{"num_key_value_heads": 1, "head_dim": 64, "vocab_size": 19322, "qk_norm": true, "beta1": 0.9}
Each number is 128 + 32 x the weight over its row's rms, rounded and kept within 0 to 255. Layers, rows and columns count from 0. Numbers have three digits each. The size before them is the row's rms in percent of the matrix's.

# o: layer 3 attention output (transposed), 320x320, rms 0.0247, rows 23-28,87-92,150-156,214-220,278-284, columns 64-127
# v: layer 3 attention value, 64x320, rms 0.0308, rows 23-29, columns 64-127
o150 097:099135090082162138095087105126129152084150107173116142105124140114128164110178122117097133139137107121091139106123108063089135177128142113116119166152127113159192103087082079163125159126139190
o214 093:077120128121141146149118090090113114114055166084077152142125100120068099144142109154183128136162209103161164160140073103161133170101137122114100101095124090103090143097153106140156176173076144
o278 089:145113080118144072121091091110119155112120145194128121175123117059142076150155138134140098081090102159103129143143113151100115162126161118138127103146146113130134157064170159090110104123177138
v23 100:117163144121157200120131151075156101148097142110095120097122170130117122092099090123154101145161115100138187113124139150201135080080106144112127108149144123169128165078146097175143105070072148
o23 112:120138177173076090139140125144106107154128141097216129109182134109094181128069157077170109089103133102102128124100192130100137144158186177137112112122097163126110074100169194146125119101130122
o87 111:128077187153107123138060151183099123143166107158124117093148071139123175149109136109073122105049122111140097153110123072137137190137082116124093142110091164124116109133063106139144087114128104
o151 114:121144114173090110184168182085162120177157153115084159168093157098114100091121093117111115107163137125123127122105153126119173150110077166132110086097167161144136093148126138148122077093098183
o215 095:020107131134106128180109152168037084081170083158129118144167099058119173146097110115107168152047137104132107158132150136151158218128137124076085115124116151123049046121120132137137109117146121
o279 102:090093102160129129126150104170124131196181142136173163118123120133130174120147134127143210092127148153122109187114082092106187157156160082139075125162165146105118100151080111144067068170151181
v24 105:090135114125117169145107149123178109121165111129082082067139099083161116171130136125156112159156192075149153125152083118111119111175149135100201134092179167123164206182132108163125161161128082
o24 094:172133138145101171124115119122113101068089136114145114110177126094098108109142118159132112169123144172085157182113135091084135097123093135177096119124154148120091202193131112208163133152151105
o88 109:144135148126179103140185073166093136122169104161145128157148176109022107070147135109114134121111122169149135139090100124094137097103136132137128210192115126188129138105126134177164106141150105
o152 096:174131156107098132143096104116189078119122104065139101125146122160134125119115116185110128153106207164145094076131226157098143052100072159145056139083110142077124156133147114152154114145109127
o216 115:168174155150113116140135164160120163138144113131126142117133155148068105142152137152143073120082190181110136160125095146115126071134090141146141177146135146150091154134120111121144110061167136
o280 097:123174161094129111095142131162143102140129136143130115113161128146059137147134125159142131114152117086123129070116136092123197080101130135036113141158133103123075151050131106161174098092106134
v25 096:153139103127107174123168140107111115127125137083116110114096115135119115147180156211067101164135123111156103166123096151094107123101129162170111104174160186119144107083132140121170081137141202
o25 091:108119180111171142121181164093137128069148145153118093098082122130158126130129127086142168093123078150172150166149161090166140133111097091127123124163118138153115122128161154084110062179115135
o89 123:099163065106139092139196112089090089164144189124150157100099108173102145091119075088203140149115087109117161118100178207162107127119131112130128142123113162156171133123198113128141179162182096
o153 121:152111163113159127142160150106091159112156126121139147095137136129112120106135117092155179118171182111138123172123118103160139123104109119094202115163174142132132123096122150076117081111125114
o217 105:140135089162151081133200097105096062100138160117150123084125152183089136077141110108129083147124072121112144172153137196150060151152102112149105124141094151152149092073173132121131136171124080
o281 089:102162150161150122131118137114116057165124176138100091090093111170123110127161140126129138165044161099170177116107131191183132127134110136126206148138087104150142133180136138160098083124094079
v26 102:091170144107097124172103144105145104115127178091144110132130180137102143125183127127151142163067145173152081141103134117080140102164149169093148163136130123146148128138114110099119086147160138
o26 095:105100148090171138151147114128130137123158066126133164146110104123109148149135092163142132059138050131145138153104106182111207127119125191071112110120158149107151096113115086170090077081092164
o90 103:106126146117120114112109157107186143081125047116106087147128131069157138154141159143132093118134122088129129163113113119130112113161067144138120147117145119137127123181131094143075186098144153
o154 085:116086112126168064128075149099132109130109092120183117112161119115081128163080124120159079092133116125183099173112187150105145056139122119125114141190113128133145122146141173101148090127147092
o218 118:106100088078129123136112125072176119099076127182090117122121116052100116164125168138152132118143107054116135139091099144085148144164152173186105134112119114204125112143157126191146189100151136
o282 086:158182174174179132102098093101153144086142097150067113164131115080151122132142118114088131160097197060154116122149169102187133107149134151112133127085118166089142123142119097123140173138107064
v27 096:113160109097125159109127143114107157101166091152139122144116086093175122151115100139157150090120135156159185081159118107086111166152142136124109159141102175127145065158107170111129120149121114
o27 082:168115125124176167125170110137146152087070100109124138110211133082106123154067136131151133110051120138146183150141167166132074127140146097150068076125163124137112106105103078125211073134134076
o91 080:155080170085092140162086178136125149126091088119174103103121185142093132074171156134085124137105138136087093134186137129135097105135097140140102152080151112093109146128113111095118087123075108
o155 088:108141080114162146142128103139163144118177108195117099123163070124140116129100133150170131127098081145145210115151073094126129149124157108138148209169088126084109139102108110064157077102122180
o219 088:104137144086104189123145103133142121132058082147115098128103113120074121152137176155107112116119065124090104144121100125081144087194144169162066121118129087159056168153109109159133152136158110
o283 084:166140142112195133178193158165142117146118135089104122078150149185140111141127118036132168150141142089128075152150115148152135085098078110115158102123133158140094139135162121108134114143149128
v28 093:078146097110072105174147116148163111091192198125104113140144117115066118119139107159105110145091164098110142132172098139120114064137143099094137136162120104116093080161126112044140126091128121
o28 082:146121121089110111140142205055134146191196127147047129163181123155102151101101135110178162103157144094150150104123161145161125106093163197161113102122105149149160170093123171093127096140119144
o92 084:096113125066075048137118107081158128111101166141080105125148094124115127099109117086158127100122180171111103166140158127107167138160121144150098098121196149150128100163176161044086071133095136
o156 096:154166113148124073127123156153109114123135099115187128118137109100122112093120162049157165167155164102093108099126076062129120115106160108108121149160189107122140115122132097066168177124126109
o220 096:057091120095100147119135135098155099101105162129066109165147116175059107124118127109159147129181179139110114146141114164132165144113152139126087093114129126143140112107197184128120122161076122
o284 078:108143128106116074110054096140143109105188132176156137120130076107166141119084145110156089114058123175154060117082098150142113141120117141120093103137122117137097081125169150096080117156116076
v29 097:148087092128151107149097061109081128132193175155092130070102104205070122072160128144082146103165145116112112111110128162190094130136111103144162103083089149122121056091090109131142120143164122